config = dict(
    n_head=3,
    head_dim=32,
    d_mlp=384,
    rope_base=10000.0,
    parallel_block=True,
    init='uniform',
    lr_head=0.00711,
    warmup_steps=222,
    steps=6820,
)
Each number is 128 + 24 x the weight over the matrix's rms, rounded and kept within 0 to 255. Layers, rows and columns count from 0. Numbers have three digits each.

# layer 8 attention key, 96x96, rms 0.106, rows 83-95, columns 0-95
127064089155148126121095128189096094090151138105124151199083143134099095093097143130077148145158139138134144155097124097160077116127084167155143121111117184135115102109121082189186157105158166111156060160141087116109111118150116135132113224133199173118116134144092098161127145165094161149
129180100181127111200141183143143121096144130176157112124168172129120140073143148136048132064186136092099134184126150108071109090140112115106113180154108173189062115178188106132103093117129201144126134104086099082130093124095135132108135094128110146155181140108150182110098162156071130178
117127128136102135097209161104056128164137120130201133131122181125118129107069127180108101142090135053165112150133199138102118094110067113113088118099176157096120124165119096165117138121134064148107154159073128191127154124157105137115129092081152137093179123108150170115088197113157098095
152070194159078199165146130125151186155087082118119191152122178095118154126120112159114119127102127131135071150129100111118167137118096132115093098078097212102153086181108138142113096094128138131180167117107121094151151084158089141125162160146100156148089137094177083098113087140150164134
088163075141134180140159127105176115140117052213124178131137105134127134093114209139130153130100147128135097046143102109085128102151155169135121145159104084165172117091137085111107149158154090170088075104152094155042129117093130123141154168159109119155068142111130161115148135156124147075
108090080162143105116063175124133208127100127148164138074080128119136103131102137192099146136142104127110196077127106126134166190128078138150115168086124202156098135145179100118153174098133147130032108142120106119119224180133157112134145144097058125085072097137099124142110136132138136176
169132131139183133151094157136139079130207114148092140183136176099141062145191084029135132143114101162110105116162121100124138150094114092096098148073123146143108072107145156070116150102159104197083164052126152137140129204136083113137143165109107088052128130100126154152166122149144208134
160182126157089120137117129104116146122155134124145119157173140120122110105098151079071129162127099168115110126118136166142132126110168047110117162199185143125156181093076109185116138083167123204148180126148117104105129142117129110187133161088111174102093108108160092144148098094135113054
133120129088090177130111137121175097117137121124065124116099105088126140069101122108186151143141101152161097173090118121170135187167151087114170072171102145165112154151134153035121122122201132120142082110114109178128188170126147153114096134048097080107151146130158169135060178120131107115
139116177104183127152140121104067131172155134144160133090119123091098123124129157193116118104071177128088144147134142160145183134104119188107185166118081127111094137141163158142105108145188114134081172135128116111105113084158125132133129169093233004091082117155095147120135037115106116163
090156115170141123180109108135152157147135181132134072090142128108068081120155098088157120101109113110088127157076118138166127088138106108120136126183094146117167105202164120146180121125086135163147096151108141180140147109082114133133117201132102116151064141132160106065203204091094071115
095142189125116151099126099146111160093105105129136051106167190101089119062089169092074162136139148125097153103145117159099076110155156135131194150147172175139148131121164145108121147183132158108105163124111119120142150130127105130102110080111158156112135074144143101158123171144133098099
113112092223201145149142130118142143124148109156108113130102080217159160124056143149093100113119147191080170151089125187147101128092137121118111100134109143105071143169170134194139114139121106084133107072120156149171054178129061150103118112109129118140119123094096109184107171092162134153
# layer 8 attention query, 96x96, rms 0.106, rows 84-95, columns 0-95
135130116171178069129098177184151054135068090147087126163171192146139115163159163102074141165091147183101086143070204098068145095145127141118143145126181142140118140164079125095104160167148105122143159127127155150150117090113187088122123112083095101139086072105091104121135124145087082119
127118131136135094084134164161083155134113108152153126127124088090068091089148161151148121124047134082208085087130202171167113121151110169163145089143104113106131105099094065155116132193159141117141171090121173099145148135134137112154107086142060100152144185117113103155141185119155128138
172088099128101135097178127132122142189040077141121124119141145136115162110052192138127095158119093166133034205084121129152155147166137151141122139145103123128130151148110138124167141118052150139066088164118126133142130170140141129115126149087099119106084101123151100150105078131154152152
148148114137169163139188091052109144155148170136128148125117057152117170144165122120126120095084121147121145106146091103168158045180129129119172120116139182080180019139106133073143118085125136146155117083143116129103162131159139147171131115118123143177147089091040128209076097172093105117
122114078133142147123091143125139158109161127092173117180162126117041131067099165221170060130212106156104183133171097094166129115176132111113068161072187090149141155142112080133137128150116137135118183115158118128104135088127085152104184071098128107093129121142103146153140144191114117143
111140158108144119122119137073144117112142092096096123162176188137126157134088111134202147144013109139122180129156172114147139160137091169164107143080130107117131053202103115149226129115089130124097134149111085176118103089137124131091049142122086114103170097101156151088149117120141124079
170143102158083091122109080108081175161133105117120106140142139122171096095100152155081129185088146132121138157178157125149131125082136109136143163158155117199169106122146121137161127064083121123117083103143098076062119128150146145151069159080151152062189123094148116116166143136141139120
129135163185096113156069108120225074141160139078106111146101121088149159113069155111142129150086092148160176098066123090155121130157103176114154115127095128099106128159104116173128170109189099120152169063121094122092130126166133092162143110110132105152055121190174097081108164135137139146
180121159176142142119204126144137148160123091160156139129055099068141122167206149130160117141156116127115163077139147132188075095205130123072103134164151154116130179107136064165139092163118122056104128120112060135141066069138179121130134152075116121136110171104128188092220079141203097143
104152021160135139090132085092083153162073131113087142111119127093130168131137100093086107141157129079118161142186148161166141142132133131123088128078100116146141171171137120123155132108139116128214165153127155119171121083113182152154083166130106060145080122091192141138110183131095126135
097120203145102201141069111076111113125142126118160095120112140099100143105126125078078139124127159093150127136160119161122087169118137124085102156136177147158180178107098148114168082170137160035081120077109126135134114152119127158116158129139109122125125111134150156165120141130110058152
172188159047103145164112152103120152129178152160114112101188104168173088141095174146080126128064108117081166085154127184155147156153133168085111088085158149107110182164191074098043182122160173132163117151147153162165069063110124154086126129126083168143165110139145117125143136172135156093
# layer 8 attention value, 96x96, rms 0.162, rows 64-95, columns 0-95
110077150135157111171110155091136126184124138133119146114136134158141122138133115124123145112115124109122107120120128151068134127126166119131067149158112152151146134091097155142130158149142116109163137133146127145147158120153159118103167126100130124070084133156129152107103122174136093135
128138119115121125107130167142124121127172127144111088145103102092100161098098128142137179160149127094161097082129123136096143098127134100103168127135173113086076072164147162135130118130089170120144112106137151149150142170142143168203112122167102127134091105168105065109116109106121102125
136149148119142121148147147137109133126169156119122148082087109179070153118068105167124100151149114146091096101095151210091125150135133089140145133108143155192127109144095108114111124140113084138135139127181120082120144110137130121111130125130101137111138113161137180108143109147113138113
116072149193153134144110111102147141074157172122152106149165080073123172134129127126134108122123164116112117077134105102141088096135062105109144097139129101123153114133109142146149094096154147125121147113131108136099119173161136125145170109139140173124164116196144172129113135078132134141
139180151089068083137149158164141155097159109088137124102140173186134140108106062145115053138165139116123061097150147071182078131128153199143153149161095151112151137136186128131085131119145083119130141103115114131126146148119134130094157147135131113127115128146105109134169142143130119128
119096169135103119133122079096122111133124144169150153157150080160157134125091133094121131183088128129153163109143128113109089120086105071164127205153107139098146139101136140107129098117121162123126096137101109163168129081122075134149084141156114129093128147166159188130093122136144125155
126050133087174135109068084146117132133097115125135147069140087126120098149133168110139145140122083104125088131115143106090164113141129104128168121191162147151076124153105129187119119130134094183174125064158133132175170105132134117082158124142132119162187140112160118154112119143107144128
147147134138154126128153124141099128120099182129146113143082101101122100144110149125116095114129106108134122121157122169109180126117145090146149103131128118134147122109139145074083194135096137145156093150124121121122154134117081099129140143101107148133128123142120137117087131112128140143
135098138198128080105122109150139127106087102096137109072154165140138113108140133134128057177088165096145118133094144141116167086149194132161124142124115124162128098081132157118148086129133148118121132083085126138091135138113137113142159131102149128154106164171130145134124121140127131138
133159142145108152167083121156137108144161128110110129092110130145133152139152121120127095130117128096184167126158124119109114123113064147096145090150108126070102143149144153105136122110151114162130149125136113162114106116107179182174146089099112169113127104124122081157117132110138145087
140155153128139131181123137102100141130141130170119103149141106141086161140108132133133117152096124108108081143116168117132129118096101102105150110104116131210149117092124069150196093136126153107097113175130149108138127133117163187113105078121132118111089179129155112159124122148119172131
134113138130064140116129149122106143129152132129076121098095162118087137134145089170137123132099116116107179146142127152078133148168169094122131103124129119141111111126129148174127111129120147125110083088187146122079134141148087185118097122169158158154123052099098175142151130102094149128
139164120138140154106077147124148137170104132125165120122118087096139131094208124145143140140108141163178127164124126137153094098146154142126150107145129116128139094088104132117131129105124167099110153092105113126117132124146130130108091108118133138115106102099097137116131123141115094104
123119108135097126169114115097112131155153134164069124168129083104093167140132102127116110105143094105105127069149126117158109136152154078171106170094133132105134089139167155146093149097194116108146118120197126180151180124113134187116223099129154143094126123117156136100103120153120092148
156128108106096118114134098103148167163116117108097082139172145132149118155117097169130082130145123136142116118149119144115099120136126118127158132158144121067140078118154109113136136098159135135124093145146149113148141130126133114151112134119111102111110117136092153148112145161142103141
100159105073116095210097102133113125118120092118120129142135154140155132117097135126131113121106125134185140144117131103085106133123175123121107129144126148114073138129118150151149124128138163110083117166099130163178118127138098126176139086151144117096121171121129065088164138165139157137
105125106142113104139121131127093118107156129099089100112149148183111152101105140110127068127128115130141143131168147129141184128116116089144092188136132113126166130158105122169117162141133159136144146130131097139138185120129130130087127143121138128142128134113057154121090126118117185159
134112128079134107155117089157153136132155092155102094124118117143152162090118138134124098121126126107134149112133166136174148130176123176105144128104139093110117135110102120151123119097101137141116172096120118139115127145143106104161119120134138126153142139157135088096140142119153118103
140153136076099115181123125108139134096148124132185137146169092166084134168117154114129114094135100163141176090078114091074139092113108146111144112111081139092160149121089125116165105127127131146139119123136134165160102099138102076141126144068116126149166084189139184146110140133124127131
133157144125075101139108092163140138140117124138144118159090103109130117150123151119124112117148107172203144162096123110117156120088146137136055184129151127096116103106131142134141112155143093133124115115137106182105105161146124152104121121142122123110120149195139123092109126158143107110
119105149128112133068123138133176135073135191102150131099172111134139109137128104173151107131100093154111099105099081127122158124089125135121148122126141168161083106118131110129088174149177109179121119136124122127107108124134097092098141137164131136102155119122184128122149142179107106164
152109146122109092156107145118130102173122084132124127123115188121107113165081086096138126174114097176135134087102155093107103128124170143114150109137128077119148120189124133160162105134140121113137130137116128141103134151127162163088085125149146154130105089172115166146177140106153122095
108146105135115133079181195119107134108127116174164130107156153119109193132139099126132126118133123193166111103088150106136101081131142086111115077122097114085116095109193127148111118125168147099124165150155153060183128152137136137167122131116146114152107101168125134128109126093110138154
132126128146080110151127184122107110152131161142130153130129135091145138097132133151122181151135152079090140131121138107115119154046176138141090115092071099156112140116135120120139128132137102103160183105136126165129133112118154126121083133133138136109131135105155082123144137149131143128
125162120087122127150123164071114131112162161137144116093166115117146107155067153128130121108095136169122117132135120128111145104134132124122163112103121124155113134136133146145139199089101173144104111086099119132142113078122166147063148113125140153140134143101139112117136123174123150138
152071131142145085142144132147113161142117147161127122172148107102136137157114112120105161086127143100183098084127141101139121138170136109107189064139146155099139183138147165128141111102138143122086153135134136116126136123141097100115104119160137130136145153118113135141154128123099109117
143136126188086069148116117127145150121150130167109121167134118107103131155118145155116110083134157124160164064105097147141145102135133166149092084114142121118180111118158164072126116109162115119120119145119129115117146088115127083126045138102144140142178106115150111148093126099143163109
161103183129102104128098135127107117120126136121109130115136126101141119134088147134143124101107103149132135097127153106122163123145134137124126084152112124128130118131153131123167083130148096152114130102146147178151113138148163130152085148121116130142170138117038101079107134172134115100
129152118144094121162116123121101128099109100154112120094149103153098173120139140120134094165129104090147120097134141141150126140086192131098155136115119151119152064154112105135144092129144142154130132095152101137170143139176175081104067151098146118152136093108087137119150134125099150142
121157115156117128086139086141137108117139099154087139122110157142097161120119105111113139092133092109137161150148108193167149130183119113160107177118151144142150112112096156122161117134132095115085146094148130147106116072116127144113117155131135119168138149136113129127133116163106126122
106156117098101137124108082159118121096133097177143144092061154065120113108099094107138154153109087063157148079172104172175091200132120111115133127140154123142110140140157126168116112153170135113147130087182131087157075108164117125100129137166124147148119149177122150114138129106125132144
111190142113169105133142106170122147148156120132138140113127120128187091058157081138141162121102124187127102145110107145149132181176131108153087088137136149100117112130183135101107097132131108144102128183104114115136120084128112126101124111163134154133181099105088122099110121155142133082
# layer 8 attention output (transposed), 96x96, rms 0.17, rows 64-95, columns 0-95
086112129123118150130140089136151170135171144101119132126121138089122124115115126107154169159145132098157176141176144146114133104094112119165147120124128151099063137140125127107123132144107155149111127156130182158127096123141119150117089107127128158133103126131089144144116129096101089109
176153118153118149187121087110117161166132103109129109161111136106126159194150051152103132088142159126089105119082152118113097158164140131143136160122141150142135147116110135119148058153146051064131099108104163126097178106130090167061127119087168171115108129106155123119152146112113126170
118075109110122116146094126082147153081118106083112119123158155147147164150163125133190151159143110148148150116132087148147078100121099118111134148126123141092103093120138166124082133142165126132138053159093129117113115185144144194108146140118154123156109136106093117152160136097154127153
084098080132100141092146105152143123161137101104097121116129160172135151165102135136107126168124094182126098192103128105153139185157186119110098103115132143151140116111157122131163167130156094084125149114133131131162150077145146168096083102136120092156119115108060114114102130114124144153
138068119130133109133056085119124053133139148150140134123105079137134185151137136164153148076090136146165120154177110191098131082140159123151081144128124121157099132117140136096118131094156188177166080125160123120130079104071110092108162115092150103148126155139168149129116092165152147153
150121088120112140096171150141152199139150072127132127076083170095093090151099085101134175103172143140153126113113112170077180139174147089149138104138163139133124096181128072161117151149103118137134134121148108116162119122092118134156116131124145109148124152069121123132144131101115138091
174132105172128119137113162162130170135148167196099123130170142157113115141083110133149139132145166175115157151131138114094073123093117137149157120067115143095116124093149089051159123167117146130103123141057133147143107141150094102170129173119118118105108091107101084174129141114140122119
157132118113164131121147140112109114109156064110136113131172152141134105113139113130180166115161159130113133095136132094128124110110180138112103129166128101113120088137121141140149110163127114086155133152124169118122100146150167128116148127116104130134113098119131128117111126134106123117
061098109114130160144109144098097129147128110144103148102125113110098125154161141124172121125109137101135143146167141140123088144144180130111132136134107085121069148136124103126174135148117125125170096140133109124160122117134099163179086129133121169078142089128113138125108109178185120112
147109133142125073104157137154147088159086169138099136142134156105152118157153110188131140127124099128062108121123097112097140093188158139157113110122112168188159140113090142118138105109105115095084143118079145129124116139094138126093110112187110144130155158140087168116133127148146112105
131076089119069180153146107119126131128120135114122161086138153134149097115153122104097114111096139188125136129140098144138108140150112132134114171133122167081153163154105123142078124137083141093104103152118082145132140126175170130164118123137135100132140128131134178104137134107148119158
089169110128191108125127064111131161132142085134113147106144126120120118171110162151116110157125073100135123098089102123166093108188095150152126117167082133136138125144152127110123129102126099146147096134047137118151136114127147130104188160124173139083152099165121108101114170092156133172
114176135132129123129127124162105148123122089077139150147134114126154107163099126129078105109085155079134151100134148124112184152117119106117088130092074115179126159113139131161138105151104128141144123163119109146145136123163112150111107128141107129138144139168103127152107136108163138128
119124115098107129169178089137161128138199130116113156144138178143152143151052138078109179125142130112108121156170114148127115182132111123134173130130167157132117128127092181071089123115085120143134119120117186144155114132064139097076159108108137136121138146108089063086130082110140163159
127114117132179112163114130112109095131188104114164134171110135115095146147142130070127174093105089123136088143108134128102143108129121110153107122146131137181143122158135113113103131105113123131089111128144144179159116127134136132123094141097130133099146121145161125138163107104113147128
159091144148081134143141121138102143183113127136101150147076078098119089090128132126127186098142106118127143099147106111127132143190111118143182175115132094131129163167136114094120115108093139170126147139104103163107142119105118130129129129149146166118063156114155149107123139161081119124
110130111119151178142098128092131168136144133161138113152115118123131124134113132104136146133152096133122096109136089125126082118142125141130143109169118117131092153112132089100169151102114141095152136200108161089143075144094167120156156082123118112156174163118128124168108098132070121158
123157123145096131150140150116149104132095130095115149153107099140137131130143098151147135144117104150148118109129119112106105158106141133130090162128118110167126151116109163079157135109138111139108127110130109100166163109118121147141162072138139139123112119083152118138132138176135136123
121135142094138100097145160149142136162113130149119098100107162102134120063145059123126204150148086141104094122158095166148130131109114098165077123127158140164160122118174136123150171123158154178140140135137094116131130171124146142123072160136098111150139052086113147101116135063115124156
131142138092129150055107151112106141154160108118133122114088144105114102099130113130126160107134091084117152150161146151083128127163123104134149164106130146125126194145144209090152126163112160096137150123126097130103182136107150145111148118153146129137109142107141069119117086127149117104
137105083121142106120089150152137092109181112139087066111073115175135123114119170105124135138124145151152141172144186111158134110145147137121131069094120116107122124116152186123115093153152126151137120095095113172140120144114119157140146180123143136150158129120128132146117132078119108129
095135118131121141122115099166127160109152150132115156112169113069063130120163103195100146135125065103142047183138115178161095100168074120130115148092112129125153137161136105109131096138129139150110122137171102120150121133138122145087169129103149105116145122162098123127093135183133144128
108117095145138153165101102113080157189126138111136129123120126155102137124145146083135119133108159101134154127127091146178165153135077146132094138119163141147199135075152103156124131128133112120147105119159155117126138136124119122022100174087136126095181121067118171110110127154115133113
121154153085155126124156129150139134129144148128107140096113082157119126138114101158136102115111127142152160128179148165144161152163107129096145135135117142077112157107051139130129124101087139140127086095164132105101108141109086136119150107177130131139095111139107176107123160130090148133
156113113146144141143122086188147128109135110115075140114106086138163121104116108109154153100144144134107086106133176113167078142123121129128159149106099143122135134128149112135137127100091120135120148166127124123132100192161133107144157145142122143180140120123136157119093097078161093120
122121138140102149128121113150156130172160143133120139089156140136152117156114131133160155157114152148122137140107124088126108135102089115112116140133128113164172078151128123127138110124096122117151118092165107150134121101143121129109141132104112091096056113134169153149088132128131126140
119149143094137118110174128160115098142164122130183145063116127148115151146148143089177162133136077100091110154112120141123123169079119101095089129155128120160133124129084116105117123126133122100185145090141106136101111178133144169134142130182092105097136117108108158113129142169142109173
116114110119168139104121173159129151113164152125128151122115116145075124128163085137080109129119106124104120125172105131130060129157102144171120126153136126153130112140109148085175115115103122152123131105111179150084152143124099142117110103153099103168079119108177141156111165118184124142
148109111120148144128106145133154181139134141156119157150105124125097132119127098145079167135094107129106127114138106166121082186120087129111089145149060117133114150080104118120108163119159132124170078142103148169118103145116102163140131119126136100120174114131135139140113153120094211142
088126125110117114138124144098142146101116155093171121135124146126126158155114153117122101152144141117093119096131139120093086129105089136116169141171124168147134151157152140154103151129121114143178132097080137084114146169082120120190146094146137120107154132128130106130125095133171121121
176118129142078104090126116156131172085160141105132118125147092109088169165106146200125104116155160146120133109096135077114128159177094135130145162146165130121126120108158164113087196143169110125132097108079152136152099135136129131090159105145152071077155131101163110106120128145110156062
147152127166122114114137132124121115110102130132189186092102091113122118187095193085104084129150128104125140117130094056119124081156117110127105121079121089150131122102140190134092125152103151178142141120134145141091117210128114164103126138084147111198076169132153117131147149194153109118
# layer 8 MLP up, 384x96, rms 0.156, rows 0-27, columns 0-95
142129153137095154105109131111122175092155148127164141087119156093135159139142077137107126115124121121142106129109133156140142147118110138149137089106146142117144081127070130140103107119137157164151131111104124150127125122093128134120168066155116113118132130123134135148113157164118104127
071162096130103173120108158087089125111167148146168162131139146104118126161116076089157098111124145140130097138099169110109144133156170117123145161120149138134129157151105132155118139135122141153149081170086155136098156125126129144140117096134105119085149126134126094126081146097111133094
131145145094138144138118160102111123137137141098125136153159160075135127122173075145128126119135146108146111130142136125107119134150087141113153149088201118115185084118129102110161107134091135112119130121099136121087132114104148114158142142163101147133149084125125179137138128124114074134
100140112113161134161132151183105152149149139151136158128127145095125139129140142136125132115125117129089116159086124093124107131122146109142115168138107110144112112141100080150131105096117172132157111175130168127094106078129136140142116171108137126137136135111130099122121133108105133098
150138132126108124124133139116126127129149108112105156137112113124112127144144161065114148154146098141095087156148091142150132132099124131108112085135133127128162108122108109123134122170142137090130124097121130162125152101129120097127205124136139137153176113101109101168091155107143135116
098152149116111114138142124121130150114097147143148154100118058110152154184110130124133114111172122134175105131113136183127128161148121127157104153049137134096111144157147133148138119124103119124123136138082124136118135103127151163169135109167092096126081108133115131161119142123098118135
116089164122131139145105133103140153099124118108096126109135126147127152136120111128095147125176136148124132144120096172170110141098106126120114104089193141122104153109142148151136130152145162163175120136114131117124101152110173098099165101164148146157154083149132117180089126138116120143
129133101126130144120118112140098121118136192125131135114140091129171112207133124103123115156158105094130122147111099149120096143103128161148091139102116142129119106114114089171139106105121146125171141176150134128107132145133136084145135129174119095121119127110106090151095144116116157113
077134128136148143104136103132133099059133170133113165127144111100153144137128127060139164152119155127136106119100168114119179108139168111161149102098177121130151127121110107135136109151150144133167124120109152116109164138113139117171115131116107151114091152105114108149111119148133085127
135148164130110124120095077125096155122117107135167149127112127109135128166098105122111127157144179126117127107166138130108154146161117140193109138075148144118110109119093156127106069128110135132148122148141117140128145129097112119166158105145138107153091117122108107178117124120102148151
118148149103135172149145147132113141127125104105131166118146156156150112154136062145147135132093127140078107123147100126127099114092124171129118120125109130146154143128103125127161075160066158135119108097114168131175123102139126126123140133163094114129168104062126119107155143094134116128
095151132142156165152141117138120142117107137144148169118123115145139122153127134106119120120143108149147110117122102125127129153200138122136122103140094116109113148133163126152111116100122135153126115137128153138087149062111128144154135099147109071154089163118153124148120122077071125132
100139123112122126134125119130143190134117133136115120117102149131107143146107118090085171118159188132152119162146103139157168124117123135161126147093144150144119084136131097082126116131128160102106144072140111130098139131157114113092167071123138118130128112123117116127111160195119102174
132138117107105158137128113131133158139143134107150172119129147153130150121106131097127108166118149138136105086131169146126128120153176120157144092130131121124120151115102100124135140117153114092160131167114125170082142112137158094142117130133116098093063136165105144122110137165105097123
119138111141115120154134119120142171136131151128093132144147095132114174134158120128123138138146131090126088145152075179139176122127096140130165105128135101111160148157124116137096106150166148140148117140097138130141132108144117144149118121152125132157107073145119085117143128127104106168
113106158143105173141134096125089117123123132104175135125127144121134138101100125137123126181137119150114134129112121165124133135144123172122099123124127131126165116120119130143142125124171117113144110113136152171114141138146141121117126140126136135133100111121129068183096137154109107086
124134117086104173136155101144105126115138131087158136118107125099142123141109138120068152140104115140104123156082170130127107170119143134144149099112139133152118145124144144129133127161160164089115147154109128169121161148082139102111137119121165123170119064153159089147108143101105135124
112147123105108188170133103124079136089132099147144126101154118128121144119126104117109125129123155142148100166060185121166124110152128144123145129121166153156139141133133114153135131092125153153129112112112137154128120077069126117180093106121135096152145137154100138140121149133094125118
127175167134093158113071116144107165140136132179125143117168090142159124131128146130117110155117099136127105114094119124119139147160140109155119136134107119127156100150137116116125104108164129137144184136116112134127116098118139124142138150133074155135050120115120110117083141149097131127
121149139116152163128131146129101111170162154139120189135105109099090151160160104122133148123107136151138123125156112104144153118107113130156181126108146114124139121125088087112131054166139177120170136104128140135131137106138126120136094128145145091174119128136071093134100123107107132102
116158119102135141121133131116115167115125124123099197096139149145170129158125174114099133163106126147125116173135119145145118138102179139100144153102135079172164123119109129085110128103148155135136108112107121142131151109122150080108161140169119104125123109157121134098088100140140131156
093135162120100149177130114094127163160184121104140120101128097119109148164113138095095139075150111161152096166119132128172149153126128167127118171141134115133154138136176114123160106145146137141140104156078087140140091092155136111101139150108099087145087134110130148138127148151117100126
136135137085085141124140110116126144156105128108122115086123124147152142131145138149112089114119136149150086185127111142152089098148120118136136132107129160104134142160143079150130097108142095148182140134097133177124142075112123121101122122152122141113142159134153118139128185101110073160
067156159136143138157107167141135139148123151166160125131116087121174153130069113129142162103141079124190107128137125123165139160163160155125141161086146128116175125107050109104106167093126143103130125107147112162135135118097137135107134090171111095094117133129092114134140173140097082118
121130135094136107132122146117109121124079149086109147128129104139150155146115134134084119149187133141124098136153112120111143171166121150094078114119141090126149160128158149103144122127175142129123123105121173140134143073079144164105160095126130133124107084126132103149121152153058087139
140118152133126166149106093112088157111149128142105124153103093133182137166164129093112086138111143116126143158154128161106084171167136149148129151097121096143131116081132132129142127132159146135139146150120091123131102143116142067137145135175100107119125097176135109129128119130077113159
145135115130101148133095092121128122143107134136132151125108151092130126124117110146132119102129109155163117132046153172165150150118183160101102091125144103088151141102099076161136136119122161176134114126160125145106157095129143133171128117162136084119102147101122120154119155137118099145
109127140140132162115141159083104096164153187123107169117134113101159116185171127112116105127125164152125061149114122125088151148075158169138116146110125113129128095161110102123133097163159156091131143137133148147125120108150112097138114115177112092151148136100118080115132117118111149117
# layer 8 MLP down (transposed), 384x96, rms 0.147, rows 0-27, columns 0-95
091152136114122150133129101133077211116080143123166158119124150076161114169133090087059119123134074111125099142075132207145133124153176124136157113116172141119130139134092096141158167108132171104152101147140106134123140097123166131186127069155084123131106078142132101178086178194103100123
078132100112132085075122144125134121111110163070125117135131113099114125102169131126151167124171186124134125121151169159091100147148077154136124119095118127176106131135100143133148118151143122086127135130118135123141125116132158130122149109162122105070121123104154160097121188164158143147
140107116163102159128118105145121119157117137143126142141050099159172124133104131109142125157132141148116166102126141122149145125099151117162108083160115136128123100150117116145095135105160104125119143115152123153138112156145105144095107129141122077138116192125117086098153095132157155130
148113130154112140106134111092131108126122114116078156110113109145141140165121104127160126148123138130162153106133109156153132121138090172085142109088131124112123115113147158083135153113146120130111159121118111136166120153114124151123142101150123116117101153138131167151110115168148145145
106118108149149167129133140125122140103084107155107131098140136115140107109085119142113115153088176116121166141115102113128101149122143114132108150145139140147128126121142161126146109100147144117105126154169160125121109152147112136118127103131115102150130158197125114137131122169116105149
101107161107083086146081112107119137124140107120126177124126093086158183155135125167068106142147090134138108181117170159143163174080158141149134127097112097102132179120165098160144149061138170170132107126066142136120148094126090118168146114095122118155108136146099143099095195126099111134
108156136176123146138127127140132154146122151109114147209102105133128140145100109138127101172120131093133102101110173084158135075140124149092103134148096140120133122114115141127140123110124103153131129130126130131123117135158112140152101131145104115117137162070118195074145179101129103111
158109155130136103132131129140151159077113086134119116103132127103082176056159167116134139137142124146124153154161115147107130114163145128105142122133136110149155089137112157144129107152127131091103137127098087132126159147071129126099158126125095148085140105132123145150145109132158102143
106150134109139116120172106129131120123123145150141124126170107094113121124127131115083129138139192125125134128142110122126105129089129122155117165149131121164079123141132133145153132106091104138112080142161108119169111120114095122114157172143145129120151178108100083068160100130165131147
115133131115156129136142154161136106144151141166133090108168099159063107102161145115138112119131177132136126128118106145105147101123123093147167087154124118140141138157141174121137136095164118092123109152137133106125091113075148121116108142077102146144133116117141172116175143139090135098
133098147142139122117103134155138107086139169130114092094093088117095128104112170130180098124111125128163147175115152115112146114146146127143129154120119149136110106101138139130124155109167132146095141121139149162116125165126098108142110110125175092108122141178104158158097089159137141144
089109127136073111098113140120101157136169159060125129154105165128116137120125130137091134111141129134119131126131156138149086122123119145116146093121138141155148109087167125117096132148138110133156113152134132089109138137122134110124136148125147111093148119173127135126137140140154128158
140160127133131149135122128119129136153111128122176149124155138145124068113106078121161090120178137112134143134105115141133099058139117121079158135154141131146143116138085167183091118135118124104110125134151121125043147146166114125136113133136121088142195112127145130153108093140128112134
158147106126101085127117131163143140131132146121111123157125132139122117115140118128124113132121181139128114154105136138099104094118109082159180133109108094150124100084171142118133133079093104116126147105161140146152133122153113135130116137106122129151176164132147122108144168124151125127
115125144123142159102141156164133115123162132150134089116172117107125075132113133133132113132135193145146150121098141117123120168144142118156121136147098132121140095095125131108132131144115124144122119099157119123111098132119111115158150127133118111110151153117128153111118134117156124105
129115092154134118149154133141150097132117116150100136129121135145116107122145130139087123115129105124115180176137129114101106130114111108125144115118139129134147113136126116106152136128108157115128150140128144143163092148119115106152118105134116116100157119146138147103179139140162092140
150118109121085102141131144096093110123160140105143106129178137133130177106131128161121168105108051100136159171163095133115117104091131124108132114102134123139104143128114123134069090139133117162104117127105123177117109132151102112154138168127130163114176175134123162127106148149147139140
110131144144065101116129134118103155132150130123136140169161100105124123144126122133084133135132104110131146093097080118087091141136160150134123149126106130121073115127152151106128139179127083162102126109137124097128126172127155107133117126112141144084138153145164161111164140204116161150
121120118137120115160140101141115161101132123072085120152155130117151112125127149096091177108105122093126114158106148163124134088110099113125127110145129152136092113145148126174145150143137083127157113168129142110146123127124142158113143121142164134101136139129098188105104175113108101153
122138095152138107111151156119124099122135150135136091108120122139138076132149113071138163136128156114197121112157133123118121154135144135126112124134122107187164077128117125123172125091182134136148088136145156099128130104162134123154132116156106134087121157124118132122142101121132115077
134108133155118081120105138110150146157116188124127106115117118115113137116121098135073119127149150114135118083077167140117152141157111088137147105148162162131125079131130104112153161106175113145165148140082121140123153182154118122123099128099154143099141101117133138121137154123137132124
111085126098131141143097106184139122101111101118124146152085088132136121106141153152134137121113057123140142139143146157114116118126186135138101175116131115134097145132132109139135125112138112149125078104154117117117139169222133108156126080169142096128168106134099142095142141141117150115
147127090132157108118118111141121107111124131148118147144147146184155096150131119113121142151134167119086098109159096119122140144126097108133155121103098137142136164122131145117141193115171153131074107147160099141127137115147096106096149123119106095094160133153129122093118109137138157119
163128132171169134095162112093066110169164152162127120145146103159138111137108117154178168132128075141152121114145077108162125077136118140076156107087115121125154119129153121063172105077129141122117134097159137130094109163099119163156147111165149112129143183125114076156121036133118093140
135177129116161148109120143102119156147149131076090108103111159115151117132104119139116110111116100109152173110151177116150128143157111117171145157107135115153104130115099121154117152146104099137156102154125072115156155163153097081117096093128124123160130124088114149108154133116154145108
077122156136162124124156132095128157143141111105097136161095121157176117156118156175094167124154154102134133150149137091143132099106089117156123124110120135180105101133119119128170144106121075152171130122130110143132140165101085172149121091131085108070117126109133092122141173135112109118
104132110109150135136148100136143158110108145097103127147163122133134110116116144146088114107145155109093098104127103154133135132140135131150136113153112116136139095146137191126133078163169101110092121135137139130130116134124115166150158123083162133153118087140139164132124164121113121089
104120115108142101143121086141124166091120127126135104102123143120131117107128144124148151159178147153147130070110134083127094169150111191132138103118146118117149082109108201127150146104155117103120144122113151155134121123093139160119113206105113143098096127136120144143086121139130119155